Part of a small language model's weights: MLP 1280 ReLU, learned positions.
Each number is 128 + 24 x the weight over its row's rms, rounded and kept within 0 to 255. Layers, rows and columns count from 0. Numbers have three digits each. The size before them is the row's rms in percent of the matrix's.

# up: layer 4 MLP up, 1280x320, rms 0.0413, rows 1085-1234, columns 80-119
# down: layer 4 MLP down (transposed), 1280x320, rms 0.0412, rows 1085-1234, columns 80-119
up1085 099:133123126116125172117143118127145118107110077084094132083133165135137104139119111130162128110098128082134125158128120133
down1085 100:099137144191121142136157102153133134135134120122142174109101113134108121140164177138104179108146100149121103124124111118
up1086 095:092123123125130105113110167121186140149154091108122139119133145198114101141117145146124146154150081119130144103105143101
down1086 099:154136138119089169127125109140180132112140127139087139158077143120160129152123120126109124163086149157143123090120128139
up1087 107:117113099160141106079119154105176122162121137121133173161088107142120164159103162105151114132125130097118132121128134161
down1087 102:111081140107136092162127133148132121145126115135140086137118124149136175114130095136123138127122118140140119124124104140
up1088 104:139111112133122131121136133141109155149136148076163140137139105122083107158130126162163178130130132075116103123152121113
down1088 104:120133136146116137165082145113147133133162121117136118125128091129161140142108126162130141120098096145117132147114114119
up1089 110:132155109141118115139147116110100082145148147097093102174130107112149123115123140139122150131184117152127092074124124168
down1089 114:107129155144165128114093154112118108116152132104140104142076133075167110131131111120122151137123110162132099113085141095
up1090 099:175125132115127068137131154103151148104140128165111134141149107132107092115129115144111161118123148139115132158101186185
down1090 102:135138124178133130141153103083090103104121137123151157102111113127145106130081164106144170112134084127129116127156099122
up1091 100:108125124074110133138150154130143101136126121205139159115114128125105097153171183108145125125134130077115133124093118067
down1091 097:117122128129149118160116129135167145081191102121158121164113110142094128130109135162099172091100114148161177160138125117
up1092 104:142077116141126085114105116125125117129148107132142108131097086115100122152111156118160097138125174102118129161140089106
down1092 107:082141175149117148116139163097090131131095136151137159119147145138132145098092098137111158162099099112157144119117145126
up1093 099:092168128117140097138117135097123135156131084153098138146117117179141136136175095106194137105145116134133134166122047146
down1093 107:128151117196129143126110151116117115152118093164104086150142163136092107149160062134130132137110126109128149098135190121
up1094 103:095191112135141114104169130098111128134140119116117188108168107122102107134126150118123099135160160117104127122130114125
down1094 097:087108154120181124117111166109120115081154174115125107109139116138082167127123132128076178092120152127134126129157112111
up1095 094:118121152144092125181113116115146133121155172115140098109132118110156131139127124076132128176149150163085139115129146113
down1095 095:121119127111167124134104117092126119124132109120103143126127138138128097082102140084110065110115148126142101109134123111
up1096 101:127165119107112130099113081153135145115100078141114167154135111161179126171142134112093134067167156096165147133141143141
down1096 090:115140114117126168118119094111134168129108117134130142138098139154088134124152112100126114111130075134104095113126113123
up1097 092:146112150120098136136176138157108124121160116102135140142098135123140086090088117117096145143169145130144103139152142116
down1097 097:170149097127107153138092134098130165142106145101109152117148130121144153099100142150163133092101126119116152117155117137
up1098 106:133125133193093166155119129093148144121128142133117200138149084138130170146109119110110125156104147083145104166141116149
down1098 103:146175175105155101142113122129114111108116086119108074144103187121093138125150062160119139128135122161143140104107107134
up1099 096:142125171122133116117132135115144136089116148162143101111094150126132133161112123165132135148167119118105140134142166166
down1099 099:107113098138126132122173109126109135131122125108141167149115116109110149128096142118140165140107110154180158147100186119
up1100 093:113141121083097129118151106106146165148115121109167163110159181161103136123130096141160149120152130150149204149099138113
down1100 098:076100107139146141183099075158098146121113148115103169094125111148124128135076151145121143153113146113134087089134167125
up1101 104:141118136116112119143126138111138133101139077136171127138152122134123147132145113101161105139164133131113133146146184122
down1101 102:159159127110084072126125109146118148169108162114144140168141183157152138096136152132104122112104155107148113118164156097
up1102 107:145149140158149175114154100121138129146127131160147112146142160120119120113139137157106189075138159155152163134133125134
down1102 110:135111101108119150156104097128108121087113102100113145081097111134118103116123083105161124167178100128125104084166135128
up1103 103:070143121108108120123131157125145140162141133091171141128122108092131111149143122099112161140079132161133132131101145132
down1103 096:164115122127121138161132150135099168134078159128098121125109128116099159137142101151144108142151129162124131046079112101
up1104 106:141155119133152138120176161139100106114153076131133099080095157135136118124128128141113121135113135117092141128134133129
down1104 099:133133124156152106152059123150128140144139142147103136112103084094135130120157124148152106095115104115147107107153141128
up1105 102:140141159116114116139107164131146138137071132105102137149122116140158125132092128173157114136104164123148093156120120160
down1105 101:150115162145133138141136124157144083121185139084117092149055125129100148135132144096104153179131160110086105118110165177
up1106 089:098132105082095116107106087118145132171159142144114175135135083128127143122159096128083131117122132144118165097118169110
down1106 089:132152103134154138131187103164108099105128135132161032152165108127144173167080134136140168133125148071115134132123130138
up1107 096:186150128145143046162117114121117131108153120138133143092124153105124127105080116140089126153145131136132139124085121135
down1107 094:101125151124119171156165140166125120164116133105134104149139150152155134154132141160122116094140156155169131169124155171
up1108 096:117148161125105131109150158145100094132141144098123111122151115136168126084099158118110096147105113139144126151132074088
down1108 090:113149133131181155132100126106136154134155131099166143105164102124099173149132166128123148122091095135113153177120107136
up1109 095:098136144111083129130125147171139162154163139168138184137104066136148149112086120143122163136106123128127125144139164179
down1109 095:137110095143133113137132122137157125150187145099117119160123150144143098119140133115104130116174168140119155106124140110
up1110 100:128194091111107109101097115144115148102104121156128133098125122124107110142130096130121141085127107137200121087188138147
down1110 105:121088105143084123146148123109152132150148138090139105155105084107167094137121138133151140137135160142131125149139136158
up1111 108:106127117134109104122128131108119142164125139141099139117104109132151150135145092139140095115157148164129128123089087115
down1111 100:098128129104115138104155138162127167095109117195126154131118102147119096140107159135153121174147091112096121139151162087
up1112 097:124132094121108083119115131129188114106121131154107139078123114121140096133093168097166128150177142158105088113115107104
down1112 100:098177113108156127147154142097115151104093151129100121190176114107155134133129142137113137141098135169137149125104129132
up1113 105:132110152118130135167136139145119095099138096102098130117149155170133132120124142160119124119137103160176146116150115125
down1113 092:103170113133121151151118130131133141122118069093134112125044123111104169128123118118129133091077190086086126112148116141
up1114 097:136155125149130147149127108141183137157155148094132111155147115115121149133095138128108166167172149175113126158136162142
down1114 102:170075115108156112167172114151157098108135118161092119134042153139108113156108162154165124060122118086130149121122084106
up1115 104:149115099122128122131138144122113122130132101097119133104144137140131128105146154088097133119156114161130118114145128178
down1115 101:147154135082159099121096103116100113137146134126151086091102140108145111091138175126137140138162163074122084086183130132
up1116 099:134153157161143124121120110135168154123139124121128148144104150145122095131131135084151136147143131124150115112167104171
down1116 096:064100126111142135142137136085118105126112159132149062111117115138063160131132155139123138106148116111108090133121159123
up1117 100:083131126111133111087139124113122148114145101129137084117076137138149113163104128101138158111143135121115134133169141092
down1117 099:160139156098118096136162153163132099125111117125155177103167143103087148094111121138091146193119094095135140147108119098
up1118 109:190121140144114095122145069122149137129126129100114145151148163134084157149162137079136146186093112091155112152144093199
down1118 134:121121094089099121126100180169145112142177164137150142100121101147121127120108127153128109109150123129120142122104087109
up1119 101:188129113103188178142138115127111112147139159093145123132145132117096150152107130147109144117133122126150137080055108121
down1119 101:120115158104148081117154134097140153128106111132114116118126156138142137151134122089096122105101145131103168167144067153
up1120 098:114109128150120130159121146137180147120108131121137177104139124098145172131153119059107134110142105167087103123097168109
down1120 096:131099111111166138088099103110125131172122155119112186102159155155102129134150146104153100154186131121122128124146159153
up1121 101:173123097152127094119167086113162098137133135099101070117123095153098135125143126180083111125137092132149114127134142122
down1121 106:100139149108107116122159119162101134103139099126153126139097108169182102123116130094163123167135127145107119174121132138
up1122 102:097122066144154126134127127116124114180114108092166130133181130106125124151132165109159105101087185114113127165129151122
down1122 100:150185151104115171144160158142117095103131115116145106132132118147141142145080114113084119152162134158157163158127088110
up1123 097:149113131152114113140120095122113104106121107105138176130125105097156154111161152153114118131115142125122161152094084152
down1123 095:116156144109092131117154106145098143136148109140150133127093129201118103118069109117108117105155146135145102133116143096
up1124 098:100099130107141124152175091162147126131132065121120137126133078127118084096140125126142133174129097141106117106144149134
down1124 097:162119136163108136091123115104142150098153157121127105175134157127125139170146120100100121075129137142153162162121129150
up1125 097:116123126106136155137126136156128116148129134153097132137108112082142100098130136152090124133079112153091145118160180122
down1125 095:098112125122123072162193108144092121114138134113113091134111135141172164128092106109125133098135068112142116108130107160
up1126 109:113095084123114117171122107162169105131163150140131139136138165081101141144133144111148093096168121169132125125147112119
down1126 108:125111142129058101121100122143155091102118156124110130127138166137141145172133149091161098087133130107103165145137148116
up1127 103:100108143122133158108172148168115118125115155118128131137135101130124143081161160109132141157133093134151091155126128161
down1127 109:166133145084143161124153146093113117129088080141099132156151124156124156134112107153113115174158132116150145108095123170
up1128 093:149131161113107147102128138146141107139118143164135126125105113166116130129137149118098118163119111071115094138131157159
down1128 094:106118099122122127173123127095120128137142095127115150142066111162099133119108097134131160123107134154150118123146131118
up1129 098:099175115134128169114128124177147116109130142103113098104148158135123135113122117138081116107100103141152128122139154073
down1129 107:131126191140164089128113104114170105162148124138160127127119108133121113187133110101152083151125124127138145106120084130
up1130 104:178099080132137105124097125153155147113119142110149114101165076116145163129130119092130153130179124139115121120155088126
down1130 093:077154121187177111155140105113144083132096110042121089122123154087127161135124146103103140119152118127154147111110089132
up1131 101:151122175114124099098128129139142147136127113132154133185145057082103143096133142124133139096119119086123108121088116148
down1131 105:116118113102131139136141120102057114129107141120134172123146148084108141135153142149139145114166154148138141121144135135
up1132 092:164157157142126107075127087152159180142136129099144125156117173120160172149116143103112145162122158149164147091118126156
down1132 098:117093083151146102131091126136088097121130150100130128161137113111149125138122129174123124110091116120145130148113099128
up1133 096:078143157134169147134130125139173135047094152124144117130173091169088156160135124095127126125160131133093124197164136118
down1133 104:123123143108145163114099110165149195130098189121144124143107102127134115131132092122131125138112108114115134113109136138
up1134 098:161143113105120128094093138113143128115109126079163097108150118151154177087153135129161110086159139104109119139112141064
down1134 096:140129121106117146112142105154117131143181127165128137105105085126088105151107136148073101161084139113147121143122139163
up1135 107:100106123091131137152137137111132132087108121157112140101144092107078158134117112128138078118141111145133110131060090142
down1135 102:161115141097095147175145142142101151166123105112116157119113130145131164111122117185162133154121158097144115126137129137
up1136 102:135144164161095110102113102151124124075144147120103093123102106114087111138123125151169115135143122106172132128144055140
down1136 104:119137097117131130185158151099175142165114120128153150147145134132140132115110099084113144104171106170101141135150163112
up1137 099:157118116158147114139146157147106121125155175109131179140090124120104158121161142129132126110116099116092072143158088126
down1137 099:106153131125134147141121139140121129086109080128116144172118142064119127140102133137137116102130149125131128116160142094
up1138 103:152144170119123144125149106134141128145121168155073116089146132151111121108124122142131113083150155085107163125131137141
down1138 099:137104116117133124095216179098109121148125114153176174151124134108124176144127160084143093154133077142124086111103101124
up1139 100:091131114094138130121112119143101127120167135139130128112136098137186149131120145164164128111132174083141081174107122141
down1139 100:164116119143163126083154111117167127134168126154115117172133136120106112079157104077120105159127130129088130083183139120
up1140 093:145169156108131113117146099158145123090138135093096118118111138119151144134096133127096175114158143130123136146140144158
down1140 096:151109137133096149146128135128142155140170142140110127164127102151120090131117134118131109121119127121112127075151111124
up1141 093:147133090109127128123135128128136122127126158099155138132135114151120141087112145138109147105113128083120153125144122177
down1141 093:108128097107154103102131143150084148152099130113081163171111125137112097120104100110168148150104137119063109110111133120
up1142 103:130095160126123107109104081137128110117165138139109169149145154133084143121170145130141115131144142101119159097122157113
down1142 106:137148073122088106155099143093143122118088124091158143148120133106112099150116130131177118150114143159149159105140122119
up1143 096:112153134155107094183123108097080117142139130116156160136112106143124155118139139146121058136109132104150130146132106160
down1143 095:109122167116111124112103090092148138138140145146107088151084146151160097161128161101094137109109136104087096132113112114
up1144 100:172138159125112148137105146127135125120109092097098099108109117084141155121143108138156089164122138139126127137110127112
down1144 097:102111133145141183153141148162111144151117113156139122122113087132126126067139133083122158135130124118091094145174142138
up1145 099:112112137131105147103128112108133092147125126169116159126125096087149156127135127107085110173098096131129158122120098141
down1145 093:119158079101108153160158155186144150142153117105072145147109100092106104142116134184138146110140131165174113148173114149
up1146 102:151130170142141097160086133132170163121145134121085147150131098135127141112118098125117158119162119145120153112157152132
down1146 103:135097125149097106163125166129152118106120134104183099101116134162136127164114144127090158161154130153130077120158113141
up1147 101:129128133137122108119080139150132159135117111124100125131134114139099108110102110145167145137176091129148125163131129131
down1147 098:133162129125162156161128133122118117140151125156091121100126126092108108121155166118101185096122121135182128131092130158
up1148 099:154149142058144125122093084132147188163161094130088110128114096177136174141137088093144141105153136105119153127109154123
down1148 102:128113110098105115089114151138137123076138128150155132138157148132087084134093156134174129134102115101136126126120123088
up1149 109:106120135102141122124139102132146130151178080156173149138153087090105138180124117129127113126123137148139113164161122089
down1149 100:104132126169131135111129111106129121113097175108105122151126107120107160166114176138136122096103138112174155136158133149
up1150 104:100143151170151136099112100148124140128136139115118103096137146110112113118081139152118155120148094148116110146128095132
down1150 101:172149157114124099153116118094128128105127153133118123126136154118130168115148123115132114109077143116158153127143158123
up1151 104:109109143126098141152143165143167085150105135174125112144157175151125101131098106097106154107116147143150118131126133178
down1151 101:139103075138186146095137105097169132092099128105095107142102112185147149101138125165148116158120149105118137143143172098
up1152 117:126134107099108119094181155156125112156143112127175109131118116138117111128115138082183149125169119106118110134109092106
down1152 121:115164153111132126103128143176096143134134161126138113104137152103103134147165137162103138123147120075109112107132129143
up1153 104:124113129125171114141100102112112112115154108144163146129137104096135117108118110147098109118155150147152129132103154129
down1153 108:098124127113134139136137115106160139116129101089131097136142061131098138110118151146097104112108103129130120145159110135
up1154 102:139110165097138114169097135113188132151079157169148085121138122189131140123085090106115118137151113103143138155129169121
down1154 100:110120112122083125119150144144116111109129150125132178119119138150140158188142117109106141067090115144152112160123124102
up1155 100:162096133138126176087156124116157125124099101132134104073107132119140099137099146115151119119098096128130127115141167137
down1155 102:134092125122105137182118136120118106145141136137127122160130075141130094141123141159116096114148125162120139124126139185
up1156 112:160142118085128116123148098171157122164137101177105133102112098112110130066118107140126101116128137096071155121137139095
down1156 108:149112194122099134118121137141129147143095154112136137106148108086146146090141143149142141110143099099106120142170137148
up1157 098:107085124092123092113107095087149151107127152148136181171140107135100146094130149123146146100156131140180134105146110110
down1157 102:093186164129142150076161111159117155142143108114109102081105113147134120127156098190161144103097157115131154108101133097
up1158 095:122090108132140110123139123142162171125130116128144125120139143138102133097113139107153124159110192098116140127131121109
down1158 094:101170131145129140103133091137137110137108146136118124126132086139106150129094127109110132116143154167140140076121124124
up1159 107:070129129094171119116125115124154141135114108092138120081161123122113124138122132119096109109110111152172142112140137141
down1159 109:177154154126091105107092170125099077116145107075101143120117112105151110087100146135094144102145126107154131123095153141
up1160 100:126141148130131148120119131117146145135128143083132114103109157133107149079143145109176158088134076113140119144174138127
down1160 098:114155161148125098112107112141119117142131135104137140122125149115134114139122100134093165149123134124106089090107120132
up1161 093:116126108111151119166124102152084157166139143177114153146118148123104154143119160136077137106138092101145155133101117142
down1161 100:119127131159114131089130116142130172078130140102148137123119133181107113055087128073143118141157096144114087103152133096
up1162 101:150098146138128083152148108164138143128105170110154148118125088141138128123124104115149130130173072130113138135094110142
down1162 095:093159112085132136076122158095148119145112113099124106126127099137112143144098119105086160124115164146160144152081166141
up1163 099:104127147111095169161119094096105142180132124103102122155125161127102151175139125132122116139126125130152143106095187160
down1163 107:124113129080124110135109137124159106157160127154137101127097145093148166106141143110142132159127103102092136115110103090
up1164 100:128109121129090113150095183128143147083153125109115147145142124154143141103139117133183142110120110148151089145090165105
down1164 095:152095099139104178121129111111148157159144130129149122109106147183098138097093125146110091119107127133123127143151089133
up1165 110:168137122106093119141146139107181117127065115118175137123137153123140156140089136129180124104109139132167163119110131115
down1165 112:106086107128096149090099105104110128116140169094152135127153134105167116140115117090161117161143121091066120139094159118
up1166 099:165131141136148124119107129126126146134132161145103113101183109168074142138099124069150163119152129139066127088092158122
down1166 099:087121117118113101091117095128081151144100092096123101166159092157136140139143104158161114147093067108124122100131129130
up1167 104:101139109168179103084173088113136133142132178138148132149147138106128161160113161171116130130123138099130165097088136141
down1167 101:107130150114142117123098159172153131148144109146075110109138139158124160064134154100130111090131135102101121137098140103
up1168 103:132136120145123073153149139085129139138098127156131152119109112153114108113090081142082122099134124161146094148114086126
down1168 107:113090119135133172121127151149108118123153091135124130149141132074118102148135148131126076130092143156114116146107124093
up1169 104:161099119127122101120141119160160110115174105120134083114127150122147121112082097157151116134117107136155080165122139074
down1169 111:154112111136125157142071140118089128101132107116127116127119107105148123111147114124160103153158090138100151111131148106
up1170 096:170145125142125093169106091144080143135134160103079140154121099147135150143126137156115103102128146112089112127098172113
down1170 095:078147089126152151160126146142135121133162115096120125123120070121144164122112086127147134139103105097122157117087156100
up1171 103:148145113141111153122135115140174110149126151095164141117115141129087110141143119140111133125169074157120076159160155125
down1171 099:148157157133150135124137104178107155083150136150086137135128114111159152129135117133118115125096127143123103108104122148
up1172 100:169099113139104118185136096096117088143094153165074122089134138140135157137096148150148083121132181127111110166126149158
down1172 097:136131149120115186099133124118202107141146086092133126117110117145126110088108123080113148101130150134123137123107098066
up1173 096:125167149130127112109115161124111138151156139090122146166094088135127120097130120123135098110157118170095132082115183161
down1173 097:148131142118145163154114116068088108090100154144117067132176143164145147174119135152106118131117159092108145125095126136
up1174 093:154161118128152131099115087103130154096123173122126106145129150102097123116159168090131109135161113100121071152131080119
down1174 095:119136170105141117148105097173137112153155101133142149115146112108131145151164080108137168137132088118117106167159146125
up1175 099:110147095133139158156061133181109129161168176071123144094159119106131131160102166139149091176140141134143188153132097139
down1175 098:137129151118141088106108166139120145141093079132134103149082159132099117126107075158099155098133116137135111119090144103
up1176 101:139146138110135134104113070148122168108167127148121137157134164125163129086115086108122139141160151145148086115106068119
down1176 105:123184093144152173149179065110097122063135154118137143102105123123104107156147120115157174125100116129135096155130140152
up1177 093:113116161178108101141110140129132101138135162098139138128146140136140116163121136148131181129095154123129122148106116149
down1177 092:143125075146145166075132118158117128193138133157137124137148121103138128126119163073153128118155121141085178156146087136
up1178 098:093117090142153140098100082136105148108113116125136112152126119117128165164118161143166132120121128134150104134138172079
down1178 093:131147132122095148147143112094129156131071162164128090095117146139119083098088115148116159111127085131146122133112148129
up1179 096:116136108085127154151090103109153127132129101081107155132096148138121126116146140084106107099141173127126113157137124133
down1179 089:118122139159179105132182106104121164061126153199115113108085114138117124098124096158130119143163180053118092157114152119
up1180 101:124102182145125098131144127120135137128132137182116156137108160101145137123117131135128117126146145125117102125139161110
down1180 098:151116068138161115164164117164143148127078116098145127105121111126109149136135144142123173137130095121098102119148099130
up1181 105:154110164144135128133146144145203100119171085131131156090138134108126122118146151129167078145122135121110128173081144131
down1181 101:157128140114122114117100137122071126140136122122135115126131166127121118150144095155136131129126120135140114125164130188
up1182 089:151110093129091151093113128135151122138101111131094117112118085128095145141131185136126152149154093143167102138079110147
down1182 093:106104129128146146158166139170087121139144107145122078155134107140106119138165120123105116103132130116157133076116131096
up1183 094:094139127138131135138182154135100157131113137126137122151110122142127086137157127100153156107105102176101112131152131126
down1183 092:105148096143128134134137123155181138110158119141092147155177141122102125191093113098100102148103179133129138147124130161
up1184 102:101104122121136122093123147178169115139109135129103134150119117123153145065136168146145145100120131137097133098150131130
down1184 100:124169131147154151158127109085125123127082132168121141133122104147117137184099127148102124136119171111155152104109163125
up1185 103:123112143126159149152131102092126140145128140143144110108166122176158134105118099120172129160156084132134182141124077130
down1185 100:133132113141135111124104146096093091110112137190079136099098144156092095143108139163097109106135087111098118114157176114
up1186 101:091158146153160100129133099181111113105160099139139157132161105119131120152130145098112130139114109083094165069145116084
down1186 097:112139132133123161114156140089155119144162152123147100121151093085179132102102117127171130159159152131124073151128136122
up1187 101:095104121129107151093128120135134122097150158128132113115132073133091188133137135175113174139157080087113125118129106142
down1187 100:174081116157101131116105125160129137154102110117114081124113149074185119128157125119134136126139106110133090111108141108
up1188 104:116130129124149145119133121147121148141166140081118124085116146156124128128139133095100126115139151105128129151157110118
down1188 100:117082143140107153138125127129128084145121179110061144165125087119118124084137105147154135118143113152138154108156129142
up1189 094:135121108125140129133138109152134141120101122102094140118142096115113132117176061131109131130129148144139126141104172115
down1189 095:125146093117117148095134125100140188107120109148150110157117101091115095143120171165147118164123127151141083104117157114
up1190 097:135118122119134142166098092175136127121137168097121122106186130112119137132146114110102083160144112144157114082138139118
down1190 100:146141144126156121159111108098141129116183105148144074145082166140122103120161141161139106125124113150118093133116130095
up1191 096:096101108129157186125163111097090132116142106140159103122154159130126141086179113149164113103157113116117113137072103093
down1191 108:139127130136089117186116177133106165149182108156149133090129123113115115140141119162152123158157164151119148144153150105
up1192 102:123106112125136142130172148148110117100159090142111135061130083129116162123123133115110120090142152168162118103149149090
down1192 103:122129181112117103150128110141121150116086130128108114142113156138146130169116125077110139122178103120102124143158131150
up1193 110:110078174137101125120168130134141131063107152110128115130121158150079136101127139171124176134125134126106143126141115077
down1193 100:168107171074110118119122118148066109140142099125175138182132130122111112160134124166130095099121112128134138143108152127
up1194 098:103149141132095139141122099124118142109134136108151134117112062154136163140083141147110082120100098116133105129100126159
down1194 103:130143123072116104144142148141146103140164096106137134110108104172150126159142131157132112118101133153122105130085116104
up1195 103:142141157085160121124109101105143159146118144120073136107153112135157159150152112086134128141160143119132152117080100113
down1195 096:123131165150167099153131112137105140147179140137127139129140164157134112106121102158133101137150148124120116177133170100
up1196 099:156125156179118080107122122102151100129136086136093094124123141132115176134091122124140115142156134103143096123126127082
down1196 092:140108172123155175128111086114111152139068157111132133097115109188132120144105118173137050151112101162086107125117119060
up1197 098:113169146112105158098137109073116142096110107148104088118152097113118113177128147139139141080139160120085141135080115158
down1197 093:129095154113160052168149173143113125123124144106129147099127151108102163138101156126081112152120123160153135123112133111
up1198 106:157122137079094105126169090111123103125177121121136094133122115129148150123090122186122162114116116154100137141127081126
down1198 100:084108091136154138163087146128125125145101143132152141138179087149126123073153148094152135139084154139113170111082148157
up1199 096:128161107164104120173174143142143127178122136117096184159132106071142144113165146114127127128102147161120105142141130086
down1199 091:135131111148169150112168105110132138110127122116115088170135132136162100134102153121138103101146105143131135152114102143
up1200 102:123137147104146106147098150154093132123146160103100104137101125113107155154144140145128125121141114113140118104136135113
down1200 105:154141134174169085138164133118160204114174104132133145140129155158119107144107153144102151133096124119116103145114123118
up1201 096:120132152088090138152117112122118149105141132118135143161126169066098118128135120106162106128131115069118120110114124140
down1201 099:139154103134149110092171142086134146157098141142155141146116104133157139102117169143172112123102121133177111113158089131
up1202 106:151115162115099101148102128140104134142157114144133125167171102150146153092122144135122137147105103130130118115129169130
down1202 106:153138106121102132134147096110117151110126157142102127127179120132141093139140107096147156104161132184176116119118115128
up1203 155:141142116082112149172128145130101123133097139143105129138127092143108169117084112151163085111092165121196150102135131138
down1203 175:134140120070113134167084149118117122137160170096119151129157128141106158104152123135120118132114106111166127121102143091
up1204 102:143185132091151102112142144156142133134112147101119135118067114171146120158094114122118122163142129167098112187169157137
down1204 103:081085153161088121135134075115133065120104173133150122121104142106137146094123111137162167145101106099119131084154102145
up1205 102:163156132150156115114130162146138108129130107068138166096123136120086135115126153138138104095143106141116108122109123117
down1205 104:102089111142117085121100137087149172135096106124151109159163132141158090179142140128172117136170149150155113135138147094
up1206 093:143112172129082120135100136105088135133137149084127104122135091123147096152108167148164123115152122149116120100093110117
down1206 092:148135095104148138136129101115122110065129131109154167147093153167116109116101114092124146155137165122111130083114123141
up1207 108:169125127159138074120167162142155112125139150103134112108149073147087138108076155121124145124152137122097119128117170133
down1207 108:127113099110114116096113174119108115180130082115107134121125147129119161103149115135185182119091089128141135088109145125
up1208 101:186140131125142118147153126140107110120136156111129104190124133110132132165128142162121080116124114125168133137132135098
down1208 097:084135143143138123117102149134127157092102137162089110165074136164142182143123120107117106130078136113142124166126143102
up1209 096:085101135131122176152122125162153147169140152110110083135154131149114130114139143153129148112115124141126157120132136107
down1209 098:176109141137140111091081108124172131105136183108137126145088133126114100136072119105068148119131117117116106110133136107
up1210 101:133110101121137167136108092117147158126149136119127143145102164126162131110158131112110135104188106169137134115122065087
down1210 094:097111140123131099155120133107116070146128141171124116153137072102112151157127190153086153113141121097146119105135170123
up1211 100:099144127150152093106165139115177156123171111123089151124146118141108127138172139092105160161186104073107081130147110194
down1211 102:123104116057154099140119127123116118120116133096144170118041116129130150111154080114135125109125120179140150093117145091
up1212 100:103129109099145151130119109136171126133111122149121140130104151102133138127156167149145165112136157116103100162109146141
down1212 097:119128108143106144142121120133131133128137119112094120129139148141133125148120103086150151136119102140131148156122100097
up1213 099:180163141078151102093141126138137112105151156135137140121164157143114098124157137112106089115113103119133130122109147143
down1213 103:118149165102132146103162098121175160154110126163113121143120144074171158123130108114128130135154118132136152118136110130
up1214 100:132164139172111094154162124136112140122146119151104108112115100101102118165096144125106135116147108126119098133110123152
down1214 093:141101120112100115168103119133145117086130120092121100132106120173097121138157171117156137096132150130123140116109102168
up1215 107:140166093149143118154158131120155108205121123180114152129146128079122128129085114192106075143105129118141129141111162104
down1215 111:156137167141120140133138111141139143126165140118127158107146150110116110144156130130101133157131078142149101113124171134
up1216 096:148146092149130129120087141099119167119106133128120152115118098134087115107125146131159125105128140149101042168157110151
down1216 102:143100169110154116115116131169139114130167091126091149133120152124129100165146130161144143160138117124137149124131151164
up1217 098:161073140086124131130122100109142125127093144128082159088150115139148122128149100145068151112171146123138124151086140159
down1217 098:153142160168188138117155146143089105140145100135127100117137118160103124120147141126124111112104159141141152136085134126
up1218 102:101124115118179138113160159096112129124105091091159119115113114135088190153108078119129162120084154135141134079118158142
down1218 102:131098093136152135151124118124116125154116142125151159124114171133152137105102118123148136139174098115087100146139118166
up1219 100:114122133138136128121153117147108140131128150119125117096105140101105195122109165120122170120124124112151147144106143140
down1219 102:094108150112151105137150098117115112140133130124122120148182144139127096108145120139126125134124152122121106103101140121
up1220 104:143109135156150155109150121101128106075155125118104113065146123109113116094144110131117115043153144112150132118168089129
down1220 101:090104109130119135156135130125135169129170139145109114172137154140176080149128156091088152146146134093164131118112063107
up1221 096:149138130117149136112139151130164159127129130105139106097154109116142134105142139149157130119159088117106125154173132111
down1221 095:072099107117105125154112125131099132148095141140102114137133158143154080139102125141116116117115135126140128187090147125
up1222 102:118145119145101104136117100145131102179137095132124134103112116153127138158154165122137159110093079146162084116158120071
down1222 101:128119172101151051133147139161117081115123114143109172143118154154117131110109110152147148128119116113132120094103153115
up1223 093:108148168097143126181111166139175140157155107124122163111126113126145145141116107134135160153137106097109172101078124140
down1223 096:124120105111132116113146136143142150119077168112165140136118124103126096110146164117098115114148146139136103082140151110
up1224 103:141121086106125124183169146151095119139111133115140129187092116131135079143096141138081138110125151122078128104097150102
down1224 106:138147115130159117075127143097151130128115125115163107113126117119107146064100119176118130099146142120104115143084129166
up1225 100:122122121134170104121114131117129154139141118125142089099096102101134134155138074124082158120149137133092130155166119154
down1225 104:135189151091186129137113132077147106129106160148162121153116106107114145129110104146157099121119120143133151088121132172
up1226 099:161127135108137157100113117124119165080171118122157166185131098154120160130115146118127119120114108087132157186170102110
down1226 093:148138103135111134150142141145105124176114095137111070096121154097126135096140149111111137128082135164095166125120130154
up1227 096:110140142128118087137114197145163158078109117125120130127086151109111147107107133128150087086148131134178134101188114141
down1227 095:107120154100166128134124070166137180128138112069163136137136139126143157188117086103102144125182091110151082153163149165
up1228 097:095118188139123120168092146111156145108115103102131162122131128075180134113114151134125103104188092147134139119112151127
down1228 095:127096128125127125146123118141124139163188133151140115144141127111087103112116122162126172078181177155161113158175115117
up1229 105:122117158131064137115065069167064114099145096140132167134098108156106140108107125136121132100146119101098085147160114150
down1229 097:101123121166116144117150153127123098140076117114147111152101116095130135113163125110185149140134091116114174150139131111
up1230 102:130155165121115106136100114180135133114122176138102129144129097122111113143141119142141171141118092150157138141091136137
down1230 101:144122102131091157170130105075115172109128123111166127123127125131087122147114101130142063117103126102114108138133154075
up1231 092:127141113139145099134147130130153135131139172175105151118114138096158148139115147083143113132092148113140115143168105129
down1231 091:137093151136067137124120117133105111147113112121127131168114150160105103125173072139102123105115113159149100154130153100
up1232 100:098162122121114122122179130117134138159111127139099143149136137116129116118117136139098106134144078104149126158092128152
down1232 099:099127123121076147140116143162121120107116119108077111145117097159109105093125098116115119188129122115164099179128149118
up1233 097:119089156159127072131115141140115153103111132101143138100106111119082120122113108131121174079158125164152136073143129151
down1233 100:098106133115085107120095105186119120145141104162111131116143115131171072110146118129151179167092135082127139180148157119
up1234 108:153157104100077087102113125095146101157150146206126114132121066143151132116110115135115140128112099153125146128145105140
down1234 102:095132118157128128146117123124126103103150134109123134113098113146050145132193150120146119108135128164088141177144131148